From a checkpoint of a small transformer trained on Wikipedia.
Size: 16 layers, width 192, MLP 768 GELU.
Each number is 128 + 24 x the weight over its row's rms, rounded and kept within 0 to 255. Layers, rows and columns count from 0. The size above them is the row's rms in percent of the matrix's.

# layer 2 MLP up, 768x192, rms 0.0986, rows 668-703, columns 0-191
size [ 88  96  91 105  95 120 110 128 101  90 103 105 102 102 103 115  98  99 122 115 100 101 106 102 104 114  90  98 119 102  97  98 108 104  91 105]
[[113 102 117  89  99  93 165 147 133 124 183 135 117 161 106  91 137 160 136 160 107 114 147 135 174 114  93 111 105 142 162 142 143 125  56 108  97  96 130 153 115  93 135  91  90 151 130 150 130 137 131 141  99 142 155 152 118 111 128 110 124 149 156 130 119 142 141 107 129 115 133 136 111 161 125 147 137 163  71 155 119 131 134 142 128 121 116 146 144 113 138 128 133 150  95 152 163 123 178 110 143 137  89 127 100 124 160 136 116 122 118 153 124  85 118 104 138 123 115 103 150 117 144 103 115 132 112 120 140 140 160 159 137 114 151 125  77 142  68 123 108 110 126  94 200 151 161 145 119 130 147 154 124 165 115 143 167  78 140 112 122 107 148 142 113 135 171 123 119  73 163 102 103 125 136 137 137  82 109 118 169 135 137 109 140 151  96 126 149 159 122  82]
 [108  63 103 106 104 116 117 125 111 149 116 101 120 158 133 162 146 132 125 158 132 135 111 182 125 128 123 157 137 109 147 160 104 121 110 100 115 139 130 121 145 125  85 144 115 139 115 134 138 114  64 151 140 133 137 122 161 119 102 113 157 153  88 151 157 140 127 130 140 137 119 157 100 135 129 152 153 132 154 155  78 140 115 115 164 109  81 129 144 116 134  99 106 161 143 159  77 115 108 119 111 176  89 143 171  95  98 139 132 159 151  87  84  96  98 133  94  95 105 137 113 143 102 116 152 154 135 116 157 149 162 124 148 137 135 126 150 132 127 134  86 146 108  88 125 139 174 101 124 170 167 136 133 126 118 174 146 163 128 115 160 111 119 150 144  90 100 124 134  90 125 108 153 120 108 132 117 129 139 165 137 129  86 121 175  93  91 149  99 147 111 151]
 [147 144 150 122 117 146  92 136 143 140 106 134 116 120 143 132  99 117  74 120 129 164 142 146 126 124 126  96 101 124 144 139 165 137 155 130 141  73 148 160  66  99 127 143 117 134 103 112 147 166 118 166 129 126 157  87 140  94 146  87 104  96 138 154 128 124 125 151 107 158 153 122 101 137 138 139 127  93 157 120 116 122 132 124 134 153 146  99 130 150 141 132 168 141 131 145 157 135 151 142  61 140 114 152  94 110 120 103 107  86 124 104 107 101  83 157  72  66 137 139 112  78 119 141 128 150 143 137 115  83 107 133 148 165  79 108 154 128 103 148 153 159 159 145 132 110 133 110 134 148 150 114 121 100 128 152 159 147 150 111  99 110 158 165 138  97  94 121 143 149 115 131 125 153 145 131 155 101 152 121 101 102 122 143 128 158 181  75 145 110 159 141]
 [135 171  94 115 135 116 156 127 118 138 170 124 129 168 103 144 100 122 127 123 108 137 148 106 139 134 123 141 117 138 106 113 112 148 170 103 157 108 142  96 130 101  91 162 180 130  84 116 130 157 198 148 106 110 126 146 133 125 120 110 108 135 106 113 125 164 154 125 125 116 138 145 120 129 166 153 144 124 122 105 141 163 153 106 146  91 160 124 101  99  99  67 131  63 135 146  92 109 117 159 143 163 127 124 171 114 115  97 127 136  88 138 105 165  84 109 129 158 119 164 142  75 133 125 154 130 143 154 130 104 114 171 135 153 134  97 118 119 115 137 127 144 134 144 110 145 124 146 108  99 110 141 125  94 142 125 194 144 138 101 134 157 119 153  81  78  97 103 120 154  86 166 118 113  98 148 136 147 108 121 117 138 114 101 169 113 127 137 151 137 134 161]
 [105 141 126  98 102 100 108 138 142 114 171 125 112 117  95 129 128 141 101 164 133 111 134 130 116 148 146 135 163 134 159 105 131 112 147 137  96  92 159 128  83 136 123 103 160 120 131 123 146  90 123 159 143 156 145 142 149 148 100 125 139 123 137 133  90 114 168  95 141 143 128 128 112 129  66 115 136 120 121 148 137 130 152 164 150 139 158 115 131 162 146 143 142  86 130 131 130 141  84 163 135 139 108 111  77 114 109 107 115  97  86 180 206 121  91  98 123 123 173 101 174 116 132 139  80 156 153 128 147 133 103 121 108 119 135 112 163 132 115 160  66 100 137 125 156 153 130 142 117 139 151 136  98 191 126 143 141 130 134  97 114 140 111 151 140 146 137 112 137 135 154  65 119  87 116 105 136 113 123 106 131 103 134 171 100 116 155 145 151  76 137 125]
 [103 153 127 142 145 103 142 122 138 148 134 119 129 119 128 102 104 113 159 119 102 141 130 160 104 124 124 127 140 125 123 111 118 115  87 125  95 127 126 113 136  78 160 136 162 129  93 176 151 143 132 126 111 154 136 129 128 105 135 142 123 146 161 117  60 148  67 128 130 140 115 136  95  89 116 169 125  88 128 119 146  93 107 121 159 116 147 145  80 117 116 105 183 107 109 138  86 105 190 147 118 126  95 146 116 112 143 150 132  92 134 165 124 142  95  95 150 120 165 159  96 108 124 157 147  93 133 125 164 136 147 156 148 154 151 154 125 122 142 123 164 135 128 142 115  98  90 148 100  97 125 107 178 115 101 118 163 109 174 124 132 137 191 133 111 107 132 108 150 165 116  83 106 139 125 107 133 159 150 131 133 120 105 100 170 142 168 136 165 143 102  96]
 [ 98 129 113 115 128 152 129 166 147 146  88 129 106 138 117 104 132 127  90  93 128 132 131 113 117 137  99 127 104 147 127 170 111 125  88 128 122 103 147 100 154 112  90  84 138 139 123 129  85  98 112 117 110  76 160 124 110 112 133 124 156 121 132 151 178 136 133 136  95 145 128 112 127 139 152 133 116 128 136 162 144 104 122 146 126 166 130 112 187 141 148 126 123 190 118  77 150 155 135 192 162 145 127 179 139 138 110 129 168 100 124  88 131 136 123  86 137 119 126 140 156 136 121  82 128 115 165 145  96 129 139 172 159  76 140 155 138 189 133 132 131 116 113 104 149 120 148 107 106 161 128 128 128 116 140 165 111 144  67 122 162 138 120 130 121 156 118 100 115 123 140 172 108  99  96 136 126 130 139 140  91 158 140 117 118  91 140 136 156 102 142  69]
 [144 158 153 153 104 118 135 110 125 142 112 139 143 145 131 200 126  89 116 111 128 113 138 124 116  86 137 108 146  85 141 146 131 141 108 164 148  98 124 167 159  98 167 121 139 112 196 157 127 100 113 129 131  93 158 108 114 122 121 182 148 101 127 134 150 110 131 139 144 143 150 147 151 135 101 141 150 145 145  87 136 124  83 117 126  85 144 134 113 143 127 178 147 123 103 143 130  98 101 110 147 116 112 131 127 107 106 128  93 134 142 103 158 167  90 107 130 128  95 129 129 119 116 121 145 115 113  91 165 125 144 103 143 185  94 106 129 123 145 124 132  96 120  68 149 128 183 137 108 145 134 110 127 146 125 172 105 125  97 132 179 117 119 133 105  99 126 115 101 117  94 119  87 157 133 126 180 156 129 112 127 102 111 160 134 170 167 125  70 110 152 124]
 [144  97 125 152 114 153 145 128 136 106 102 106  96 124 146 144  90 156 100 147 150 127 189  94  91 121 132 110 123 128 104 130 131 112 151 146 174 123 156 104 107 117 164 110 145 107 153 138 152 141 140 127 102 153  78 103 113 128 100 140 133 109 117 111 135 151 183 116 151 105  95 171 114 150 131  73 134 142 106 117 138 130 121 131 122 126 138 180 132 120  83 146 175 148 105 120 132 160 152 148 137 101 156 118 138 101  91 108  73 115 149 135 104 121  93 128 179 103 117 134 114 141 137 112 135 153 132 123  86 128 146 121 109 127 122 106  90 118 157 176 172 111 159 136 124 122  97  96 134 132 119 191  73 132 143 145 125 133 116 150 172 117  91 119 164 170 137 109  97 146 145 111 160 107 137 167 142 126 130 105 164 152 112 150 163 126 121 113 138  86 128 117]
 [115 150 128 151  90 121 157 152 104 124 129  79 131 122 122 165 156 121 126 117 121 112 125 121 146 145  91 141 101 140 140 108 132 105 122 144 115  98 145 100 139 102  99 131 139 132 147 124 102  96  85 138 155 154 160 148  98 142 126  96  65 107  98 145 114 187 127 112 138 168 142 155  78 164 164 136 154 184 126  80 134 137 123 111 114 124 148 131 118 162 110  78 160 124 120 153 131 144 132 141 137 161 134 171 141  95 124 159 116  93 128  97 150 120 110 118 146 137 133  90 149 131 133 107 120 121 100 129 142  86 128 151 167 136 138 138 124 199 138 128 108 106  98 118 139 137  88 121 125 157 165 137 172  81 103 107 156 109 123 123 156  88 167 122 100 142 116 139 158 167 103 100 121 133 165 122 130 124 123 122 124  88 144 121 129 102 156 105  96 103 130 177]
 [110 100 145 122  99 157 117 100 170 127 105 155 100 111 120 171 167 100 130 153 159 126 183  91 141 128 123 123  86 114 127  92 115 120  78 137 162 152 131 126 143 113 113 119 127 122 126 126 139 141 166 134 128  98 115  89 120 129 115 140  79 141 144 125 118  74 108 137 134 115 109 109 137 138 134 101 126 167 141 143 107 141 141 140 112 124 148 119 116 121 126 170 171 156  85  80 124 115 131 131 179 204 113 125 148 137  95 163 150 110 119 163  78 164 125 120 103 105 115  96 125  97 164 123 152 160 125 113 117 161 122 120 124 124 108  95 125 175 110 112 112 136 127 103 145 131 172 112  81 116 145 149 119 110 103 147 162 146  93 143 153 135 164 139 163 141 104 134 115 148 153 135 102 145 153 115 143 115 101 185 123 120 121 147 133  65 125 119 130 132 135  87]
 [141 106 147 149 111 133 132 181 151 145  99 133 148 123 146 160 127 112 136  82 142 151 113 132 154 104 124 142  86  84 167 104 141 101  85 172 132 100 129 101 134  89 129 128  93 152 113  97 109 135 141 155 142 124 139  94 158 112 138 142 137 113 126 129 100  74 118 127  90 142 105 102 132 139 165  60 133 152 155  97 105  94 139 154 140 121 150 114  93 148 130 154 133 108 178 135  81 130 117 108 148 144  92 163 135 124 125  80 154 134 121 147  95 168 117  92 120 166 127 138 135 107 116 129 141 143 146 119 164 165 143  56 164 133 117 116 169 122 113 154 104  98 110 127 145 140 157 141 120 134 148 123 154 106 104 118 139 123  97 102 165 116 112 157 136 174 132  86 147 186 120 125 107 146 114 120 140 106 148 132 125 138 131  98 121 136 100 167 144 127 120 154]
 [153  87 128 163 135 152 139 127 141 106 115 120 106 116 117 182 133 106  92  96 117 117 116 126 101 129 114 116 155 145 111 162 136 136 103 160 119  72 136  91 151 130 150 113 169  97 114 158 108 171 142 143 148 158 108 116 113  99 128 143 116 120 134 139 112 153 108 160 134  98 112 140 133 158 115 131 125 131 108 144 115 110 150 158 127 164 159 185 168 148 147 113 124 139 112  72 136 130 146 143  81 122 105 153 146 136 117 108 127 173 135  85 157 115 130  77  85 150 109 162 145 170 154 132 111 103 133 133 122 157 151 116 125 120  86  92  80 109 146 121 145 149  96 117 104 109 108 114 131 136 111 127 122 187 136 155 192 137  92 137 106 143 103  99 106 141 149  71 121 130 134 131 136  99 130 156 162 112 159 155 111 140  98 108 104 119 166 126 153  91 137 140]
 [136 144 102 101 106 112 132 146 119 114 143 154 143  89  80  70 134 134 136 101 114  99 127  81  99  95 192 118 152 194 103 120 117 147 111 116 122 143 104 101 112  99 124 115 160 110 125 111 164 125 138 146 154 133  97 150 108 180 141  98 133 134 104 149 146 161  93 154 118 125  80 113 129 146 125 118 131 140 117 148 148 134 156 134 169 187 126 204 143 156 146 159 177 100  98 137 122 140 132 124 110 161 120 152 140 135 115 107  77 115  94 128 117 106 110 122 164 138 135 116 128 133 158 132 149  82 101 124 149 124 126 129 131  93  92 156 166 183 126  93 132 136 129 121 133 133 133 127 149 142 154 125 151 183 130 141 162 158 112 121 133 139 118 120 101 111 104 110 120 112  92 140  99 118 115 151 128 127 147 132 119 127  97 100 103 144  94 106  97 101 141 120]
 [ 92 123 143 172 111  99 134 141 137 132 190 141 108 104  57 119 156 150 132 122 127  95 170 120  98 102 164 123 183 172 125 171 128 140 105  80 134 133 163 147 135 103 136 136 144 120 112 117 123 133 121 120 159 120  87 140 130  81 103 109 154 122 136 128 172 157 120 110 105 122 107 164 109 146 161 154 141 128 131 155 132 140 128 136 177 137 154 127 139 118 129  64  97 138 128 148 154 112 103  84 122 149 149 154 124 138 129 130 146 121 162 139 105 160  91 156 143 131 129 108 110 137 102 115 109 148 135 159 112 140 125 135 125 107 166  96 122 110 129 148 111  77 129 159 133 126 118  85 164 164 117 101 133 138 133 129 135  88 127  98 143 112  93 149 128 133  86  89 152 170 144 124 122 125  94 121 112 142 149  94  78 104 126 150 156 138 113 137 118 188 117 110]
 [123 116 132 127 127 110 162 144 136 183 152 135  96 168 148 113 155 106 159 148 135  87 136 117 134 141 127 133 138 105 133 190 106  90 131 103 111 166 116 145 139 132 113 155 135 118 118 138 113 139 137  84 124 143 132 135 129 102 109 150 158 161  96 171 143 120 163 118 141  89 107 137 143 108 177 107 132  73 103 139 149 157 119 118 102  67  87 129 101 145 145 110 147 124 114 123 112 131 150  97 107 177 119  99 104 118 146  95 163 132 108 119 116 143 123  95 161  99 117 141 144  96 175 164  96 119 128 123 180 117 149 158 144 117 119 114 141 136 147  83 127  96 113 118 107 144 137 147  85 133 102  96 128 131 115 132 101 162 132 159 113 146 175 101  91 161 112 104 127 151 182 110 153 139 151 123 127 159 173 158 101 127  97 165 142 115 151 107 106 128 113 132]
 [128 101 157 152 133 108 132 142 139 131 143 114  87 142 144 130 105 158 171 137 144 148 130  90 109 137  97 139 163  88 134 140 121  92 139 129 159 143 175 139 144 102 114 135 140 170 104 144 162 147 113  87 132  89 143 140 112 137 159  68 188  95 128 112 100 135 114 139 140  90 113 128 159 135 128 169 155 117 151 148 110  76 154 128 150 150 134 105 119 136  94 133 109 104  95 133 138 135 144 189 106 161 107  99 120 114 120  96  97 121 173 120 102 117 136 134 125 122 156 102 148 118 123 110 103 122 158 142  99 124 107 186 124 138  99 159  98 127 143  79 147 112 129 127 128 137 118 144  91  83 142 156 110 111 143 141 150 139 107 137 151 106  94 130 135 121  72 104 122 123 128 182 123 134 166 131 185 173 123 160 136 110  91 126 132 125 139 137 125 146  91 105]
 [119 150 154 135 163 109 140 102 114 127 130 123 163 153 115 126 109 143 125 109 133 173 119  98  78 130 136 138 133 140 107 142 120 116 164  96 158 159 113 122  95 168  91 114 114 109 114 165 133 142 150 113 114 103 151 130 126  91 121 126 121 144 146 147 120 150 160 121  95 121 133 172  94 154 144 168  86 147 104 146 157 118 129 173 176  76 165 155 142 141  91 108 109 116 117 106 163  93 101 134  73 118 125 108 133 143 112  98 145 102 128 119 140 145 115 138  91 108 113 104  96 143 142 143 135 154 126 128 142 137  74 120 112 135 131 123 172 145 163 145 152 129 133 159  92 140 129 134 115 118 161 101 176 124 163  92 129 122 115 109 127 122 195 108  77  91 138 138 134  86 128 138 137 115 151 106 141 121 126 107 183 155 120  94  88  92 156 120 161 141  97 134]
 [181 145 115 120  84 168 132 141  76 173 129 111  97 120 123 154 109 157 128 139 133 168 131 114 101 185 103 126 100 126 144 109 144 151 109 185 152 156 133 138 146 127 116 132 128 101 151 127 118 127 115 106 129 138 123 141 160 158 176 155 160 153 130 128 148 118 140 120 185 151 111 132 150 175 139 138 130 145 122 124 151 159 141 114 134 103 113 129  96 115 123 170 173 125 124 119 102 106  93 122 140 137 113 124 115  97 156 104 122 166 145 117 130 119 158 130 113  99 114 100  97  97 124 167 143 135 150 142 102 128 141  96 101 119 155 121 114 118 147  78 122  83 107  93 146 149 124 159 141 135 106 119 121 129 126 183 147 131  91 165 117 145 108 105 105 121 127 111 119  93 122  92 105  61 159  67 142 125 140 140 132  87 110  94 151 135  92 138 150 106 155 108]
 [116 150 116 121  88 113 137 118 129 142 115 112 121 113 126 108 128 146 157 115 146 154 163  67 130 143 125 145 131  91  61  89 133 159 119 107 147 123 113 131 107 139 135 132 141  92 112 113 165 156 118 107 131 105 121 102 150  62 118 178  86 100  72 153 115 160 157 130 130 127  95 126 130 124 150 135 143 156 152 117 120 111 112  98 154 164 130 126 148 104  87 128 104 101 157 103 148 151 176 102 118 125 179 131 126 133 128 133 134 140 161 161 119 168 114  99 160 175 128 137 124 153  90 170 125 167 114 131  91 133 113 117 130 127 141 133 128 141 148 159  87 133 125 152 127 146 143 112 143 158  74 106 168 118 153 134 120 137 120  85 143 140 129 134 161 137 151 132 129 179 109 112 109 107 115 146 107 147 102  93 114 130 188 118  92 129 130 175 145 130 139  92]
 [ 96 172 108 167 140 121  59  71 161 155 129 115 107 122 150 172 131  75 108 181 199 145 111 146 125 127 104 148 131  89 130 142 138 106 155 129  82 120 140 165 166 120 173 116 134 119 166 112 165 155 153 149  93 150 145 117 162 173 114 137 142 126 103 124  99 113 121 106 131 162  74  99 124 114 133 150 153  91 117 130 123 126 101 116 143 102 131 170  90 157 135 161 160 129  97 119 160 143 143 132  98 139  99 149 120  98 114 140 111 113  61 136 132 119 133 133 157 130 162 148 114 138 129  92 162 155  91 156 151 107 137 120 159 125  99 129 147 147 113 128 139 108  97 108 120 127 110 143 116  96 126 156 120  90 134  95 143 107 124 140 125 138 104 138 140 136 115 141 134  93 136  99 158 127 128 123 148 141 100 151 124  86 103 135 146 126 132 123 129 111 132 139]
 [ 96 145 103 157  91 124 119 164  97 127  97 131 126  98 156 111 143 151 131 166 105 168 136  95 141 148 116 134 133  97  92 155 171 123 120 113 120 150 137 133 125 143  85 138 125 107 205 105 104 100 115 134  55 155 124 107 103 156 165 123 147 124 113 130 101 111 142  99 152 119 126 132 126 135 140 115 143 152 118 128 126 136 139  98  87 147 145 160 127 119 147 150 175 150 132 142 156 112  99 141 133 129 107 118 117 143 119 115 148 117 125 149 154  76 172  82 123 110 142 114 126  74 151  93 122 160 108 129 133  97 149 135 124 109 149 162 129 111  91 108 163 132 175 159 132 135 128 124 103 129  97 147 141 153 160  98 109 139 105 102 125 124 164 103 184 105 155 132 171 131 116  74 145 121 139 123 113 162 129  99  74 115 101 164 119 146 129 106 130 149 136 102]
 [161 122 183 161  82 179 110  87 137 142 109 143 140 138 128 119 133 149 127 112 157 166 128  97 136  96 130  99 128 139  78 116 176 113 127 118  97 143 135 103 134 155 106 159 114 133 108 102 118 128 144  92 132  73 129 123 127 158 157 122 182 181 141 154 131 153 138 106 101 137 135 148 132 118 149 114 133  86 156  89 149  96 114 119 117  77 136  88 128 141  88  88 183 110 174 127 169 121 131 100 123 139 102 131 132 124 118 113 126 152 111 148 131 129 141 143 146 118 165 127 119 134 124 135 160 121 114 107 134 104  96 113 136 120 129 181 110 102 133 123 187 120 168 150 122 150 176 137 130 114 122 150 100 131 123 126 104 120 129  91 154 123 134 160  93 125 139 151 153 117 125 113 112 108 126 156 156  96 115  89  90 179 129 131 118  99 102 148  95 150 105 101]
 [155  78 108  87 169 154 130 155 168 131 123 123 116 142 192 146 153 141 122  91 126 120  75  99 108 134 157 101 146 122 137 124 106 116  98 102 168 115  74 137 140 118 110 125 122 137 127 115 136  81 153 133 127 121 124  92 153 125 157 122 139 113 104 148 110 164  82 150 129 172  90 157 106 131 153 101 120 155 144 148 114  83 131 170 126 155 120 163 132 105 152 155 149 101 119 122 149 141 129 125 158 113 154 130 121  74 155 100  86 109 113 151  99 117 126 110 129  73 188  97 135 118 128 125 115 165 121 106  77 131 110 165 118 141  82 106 135 163 139 134 176 151 161  86 143 112 137 125 134 122 112 152 153  81 110 124 160 136 134 120 152 152 144 142 144 146 108 129 157 149  95 145 111 105 136 131  99 143 108 159 117 128 119 119 141 149 112 138 141 121 141 129]
 [137 121 125 160 129 125  81 161 113 120 144 136 148 131 163 145 107  95 143 127 158 132  95  96 110 127 163 110 109  98 129 150 127 168  98 169 129  62 162 134 196  89 152 124 104 133 108 149 163 115 123 179 104 128 124 131 122 128 136 112 154 150 126  82 160  97  75 137 133 123 157 156 136 140 159 146 123  95 160 121 132  92 114 107 116 140 137 112 125 155  95 162 125 140 124 140 130 115  96 108  86 154 150 134 151 135  84 120 117 132 144 164  93 139 177 169 102 126 135 131 112 193 113 136 145 142  84 132  89 129 121 153 167 132  74 161 118 101 113  97 121 126 149 142 136 145 122 136  92 126 144 133  95 131 132 121  98 120 115 116 137 125  85 128 132 150 102  96 115 150 117 152 109 169 134 161 126 110  79 143 153 151 147 144 141 143 112 126 152 127 111  97]
 [108  77 148 145 130 132 143 131 121  91 123 116  95 153 107 133 162  86 102 175 109 140 172 152 159 145 116 132 144  85 130 152  92 106 149 138 139 131 100 152 158 158 169 118 107 104 137 107 189  94 113 115 166 140  72 122 145 155 156 116 110 100 117 106  84 145 102 137 145 128 139 121 148  98 147  80 166 128 145 127 131  96 101 134 152 109  84 112 124 126 160 147 135  96 128 148 131 119  98  98 154 141 151 114  96 116 149  94 132 122 161 116 114 172 149 135 127 139 128 122 125 143 152 180 102 160 124 118 104 113 153 101 127 191 135 113 143 147 104  94 103 119 151  99 148 127 119 135 126 139  80 107 164 156 141 127  88 103 156 121 181 117 108 115  91 121 138  96 106 159 127 112 131 139 113 166 107 143 126 142 145 164 116 101 152 133 103 125 144 132 116 154]
 [123 108 150 145 124 139 146 126 146 143 110  90 121 144 123 117 152 133 116 130 136 157 123 121  93  81 145 119 115 162  92 170 101 136 115 114 177 153 122 104 123 138 130 136 142 141 109  75 150 117 126 130 114 156 152 125 121 126  95 150 139 127 114 145 160 130 143 199 149  97 116 129 154 116 124 152 133 124 175 168 116  96 147 138  85 140 104 126 138 161 105 133 128 107 123 113 143 152 116 128 106 143 122 103 145 134 122 103  42 132 117 140 160 116 138  98 102 128 161 157 155  86 121 126 115 192 175 140 115 133  99 151  88 130 141 119 132 136 130 101 176 147 133 137 110 127 115 123 177 113  53 159 120  99  89 116 134 143 139 123 149 152  94 128 153  97 109 113 129 131  69 140  93 123 110 157 132 109 113 138 123 133 160 169  95 114 106  97 171 116 144 141]
 [114 158 161  95 134 180  80 145 142 150 102 116  90 142 125  98 106 108 113 129 149 115 116 125 122 105 148 105 148 133 145 130 141 131 154 151 141 178 129 116 129 101 151 112 158  86 140  91 147 172 137 151 110 142 117 129 144 119 159 149 155 128 130  90 107 147 141 129 109 148 120 121  95 131 151  92 154 145  67 106 109 133 143 110 148 122 145  84 108 129 107 110 167  97 156 105 150 126  92 141 122 113 161 117 157 115 125 145 131 121 128 113 162 106 151 111 171 133 151  58 144 113 152  76  86  95 133 155 137 152 106 140 129 137 167 133 103  99 134 123  90 135 113 116 146 131 178 153 110  81 156 150 152 177 130 117 165 109 122 144 139 134 133 122 143 132 119 105  84 119 139  98 183 138 157 108 139 183 118 112  92 141 139 132 122  99 112 139 132 119 122  80]
 [142 124 136 121 108 125 118 142 122 156 136 148  94  78  89 140  77 142 117 142 144 141 172 170 106 148 132 164 104  70 121 139 102 116 132 153 177 121 108 145 161 135 113 158  97 140  93 133 100 146  97  94  94 128 141 145 151 106 155 138 143 122 131 121 173 131 155 109 169 149 127 136 119 148 136 137 107 158 133 133 155 102 147 129 145 129 110 165 133 134 113 167 127 133 128 129 116 122 106 131 102 113 129 103  99 146 156 149 118 162 144 124 134  99 158 174  94 142 158  94  92 103 154 138 164 197 139 152 122 118 124 126 128  88 174 135  98 137 131  72 112 147  97 106 128 163 107 158 113 122 117  91 122 130 123  85 156 104 109 133 118 109 122 144 114 152 115 145 112 184 134  91 174 101  98 111 134 129 144 128 133  92 111 117 128 124 104 111 126 100 166  72]
 [131 135 142 103 148 159 148 135 125 155 109 115  98 176  95 150  80 126 151 147 167 153 103 130 132 106 130 133 143 110 110 141 103 160 141 119 146 103 116 125 159 129 119 162 134 120 118  85 169  86 129 152 117 181 134 151  70 178  81 152 156 136 126 140 124 117 143 126 116 135 118 130 103 168 147 134 144 141 106 104  98 140 151 124 134 134 123 140 160 131 139 106 111 108 101  98 110 132 102 158 157 151 132 161 103 125 121 110 154  93 146 177 145 118 145  94 159 131 124 124 100 108 108 166 115 117 167 141 122 119 142 132 133  69 131 148 161 102 155 111  55 103 134 125 175 130 114 117 130 119 135 139  72 107 124 113 139 149 112 145 129 131  79 135 136 140  76 132  92 110 111 149  97 109 158 115 151 107 120 148  81 145 159 144 106 134 131 150 118 176  97  97]
 [133  67 159 151 135 110 129 118  90 153  87 143  97  75 118 149 137 145  98 154  83 183 139 113 145 134 162 124 115 104 141 129 103 114 112  94 161  93 122 131 114 147 100 127 135 151 161 135  94 105 132 152 129 138 115 107  94  88 140 101 111 130 116 133 127 166  60  89 119 161  99 125 135 131 146  65 159 116 103  84 108 118 154 146 147 170 120 154 108 109 125 114 144 114 136 148 160  99 140 133  97 130 125 137 151  87 143 128 118 133 134 136 170 170 127 148  80 134 122 132 108 133 145 141 134 146 108 130 173 124 122 122  73 141 110 139 127 129 135  97 151 122 129 169 177 124 143 152 167 107 161 131 120 139 137 134 145 144 135  97 135 133 169 127 136 147 133 129 190 155 132  91 109 144 157 158 113 110 136 163 130 126  92  95 100 137 107 112 135 142 131 157]
 [148  96 101 108 132 108 113  87 165 105 190 118 156 102 130 148 107 115 106 165 167 135 131 128 140 103 182 135 124 120 104 169 119 119 158 141 156 158 134 145 146 170 130 134 114 146 116 113 110 154 150 149 144 161 138 154 111 117 116 132 146 132 132 126 120 118 109 152 107 110 108 149 141  99 128 111 115 117 142 142 127 146 155 132 108 149 135 123 147 148 125 172 139 145 115 163 153 149 160 173 117 142 159  94  88 101 168 134 136 116 119 133 157 104 164 138 116 109  84 104  84 123 144 130 133 135 144 183  95 102 107  88  88 148  53  92 117 141 139 114 123 188 135 151 133 116 135 119 131  97  74 121  99  88 143  98 170 124  93 133  89  80 145 128 100 131 102 104 125 124 111  96 134 142 141 143  93 135 124 142 155 134 118 128 116 147 142 112  96  99  99 152]
 [ 62 138  99 136 141  88 124 152 119 146 187 108 108 156 143 110 150 111 115 165 146  78 117 162 106 130 131 176 126 128 155 184 108 132 111 117 150 107 104 116 145 116 142 173 145  96  97 123 153 152 134 107 122  96 153  91 151 130 127 134 136  94 134 118 158 170 146 139 118 138 138 120 129 141 143 107 102 129 156 116 178 141 142 123 117 121 114 170 114 115 122 109 136 149 118 115  94 127  98 152 153 103 133  97 120 110 131 125  91 126 153 124  88 139 141 118 125 115 107 124 115 139 155  78 111 118 157 134 162  82 127  93 151 119 153 128 137  99 164 188 125 128 157 104 122 135  97 151 113 145 150 113 146 137  79 142 147 157  91 137 121  88  61 146 146 154 111 131 130 104 177 127 128 159 112 131 164 122 136 126 176 101 128 136 156  97 130 108 167 106  98 119]
 [146 155 119  98 127 135 134 134 161 100 118 148 110 114 145 160  93  98 111 160 128 146 148 114 180 145 177 121  87 130 133 150 104  83 141  91 167  97 149 146 145  99  94 114 112  91 115 119 149 147  92 143 114 116 150 126 116  93 197 143 147 125 114 131 117 123 120 149 137 141 111 143  98 119 168 129 166 126 121 151 143 169 158 145 157 103 153 148 149 122 147 106 119 146 135  81 113 143 119 143  89 147 160 138 115 129 133 100 138 136 159  95 101 132 140  85 118  91 167 149 126  81 112 129 126 135 117 171 120 143 139 141 127 137  98  78 119  79 120 127  75 177 165 151 140 145  93 153 126 142 116 119 171 118 123 140 151 136 129  92 131 121 114 147 145 112 107 125  98  60 114 139 127  97 134 116 114 118 171 115 120 112 109  95 112 152 134 160 157 111 139 159]
 [150 136 114 126 124 134 143 140 166 142 138 109 162 152 130 119 127 148 134 184 157 141 133 110 164  68 132 132 125 135 148 130 115 131 125 131 176 134 132  81 121 152  77 138 145 115 140 131 145 189  81 116 157 117 107 158 109 162  96 146 136 140  73 148  90 147  76 115  88 165 127 132 123 105 161 155  80 135 140 154 124 137 117 157 113 137 146 127 133 129 123 109 125 144 140 118 119 115 101 128 147 140 133 117 108 173  96 115 164 128 112 112 112  84 121 143 119 121  95 136  88 126  51 107 155 142 124 144 146 128 129 168 125  81 153 109 152 147 133 117 107 191 126 112  99  98 122 112 108 112 124  99 166 141 125 137 150 162  99 121  97 104 100 141 115 117 138 133 147 120  87 105 176 145 149 151 125  97 129 123 140 148 123 110 132 132 110 137 145 127  61 156]
 [119 109 151 124 123 149 133 129 147 151 126 119  95  89 127 106 115 177 100 146 134  94 128 119 126 119 125 118 161 140 100 163 137 127 108 106  99 138 123 134 122 150 169 136 133 143 103 125 180 107 147 166 154 183  85 161  73 125 154 125 118 127 128 167 115 156 113 105 128 133 104  90 138  94 124 109 136 180 141  99 125 134 156 134 175 125 150 118 107 139 126 156 131 149 118 152 125 140 147  73  98 120 102 167 109  99 141 153 130  79  90 120 163 128 138 178 104 147 106 112 110  78 137 134 132 119 151 159 130 132 129 134 137 177  70 100 161 198 143 156  96 152  87 125 125 109 119 102 138 129 137  97 151 150 178 135 167 116 140 139 107 144 160 125 136 133 142 103 113 122 107  84 111 103 104 109 128 114 120 112 119 142 140 143 113  89 127 133  93 105 139 132]]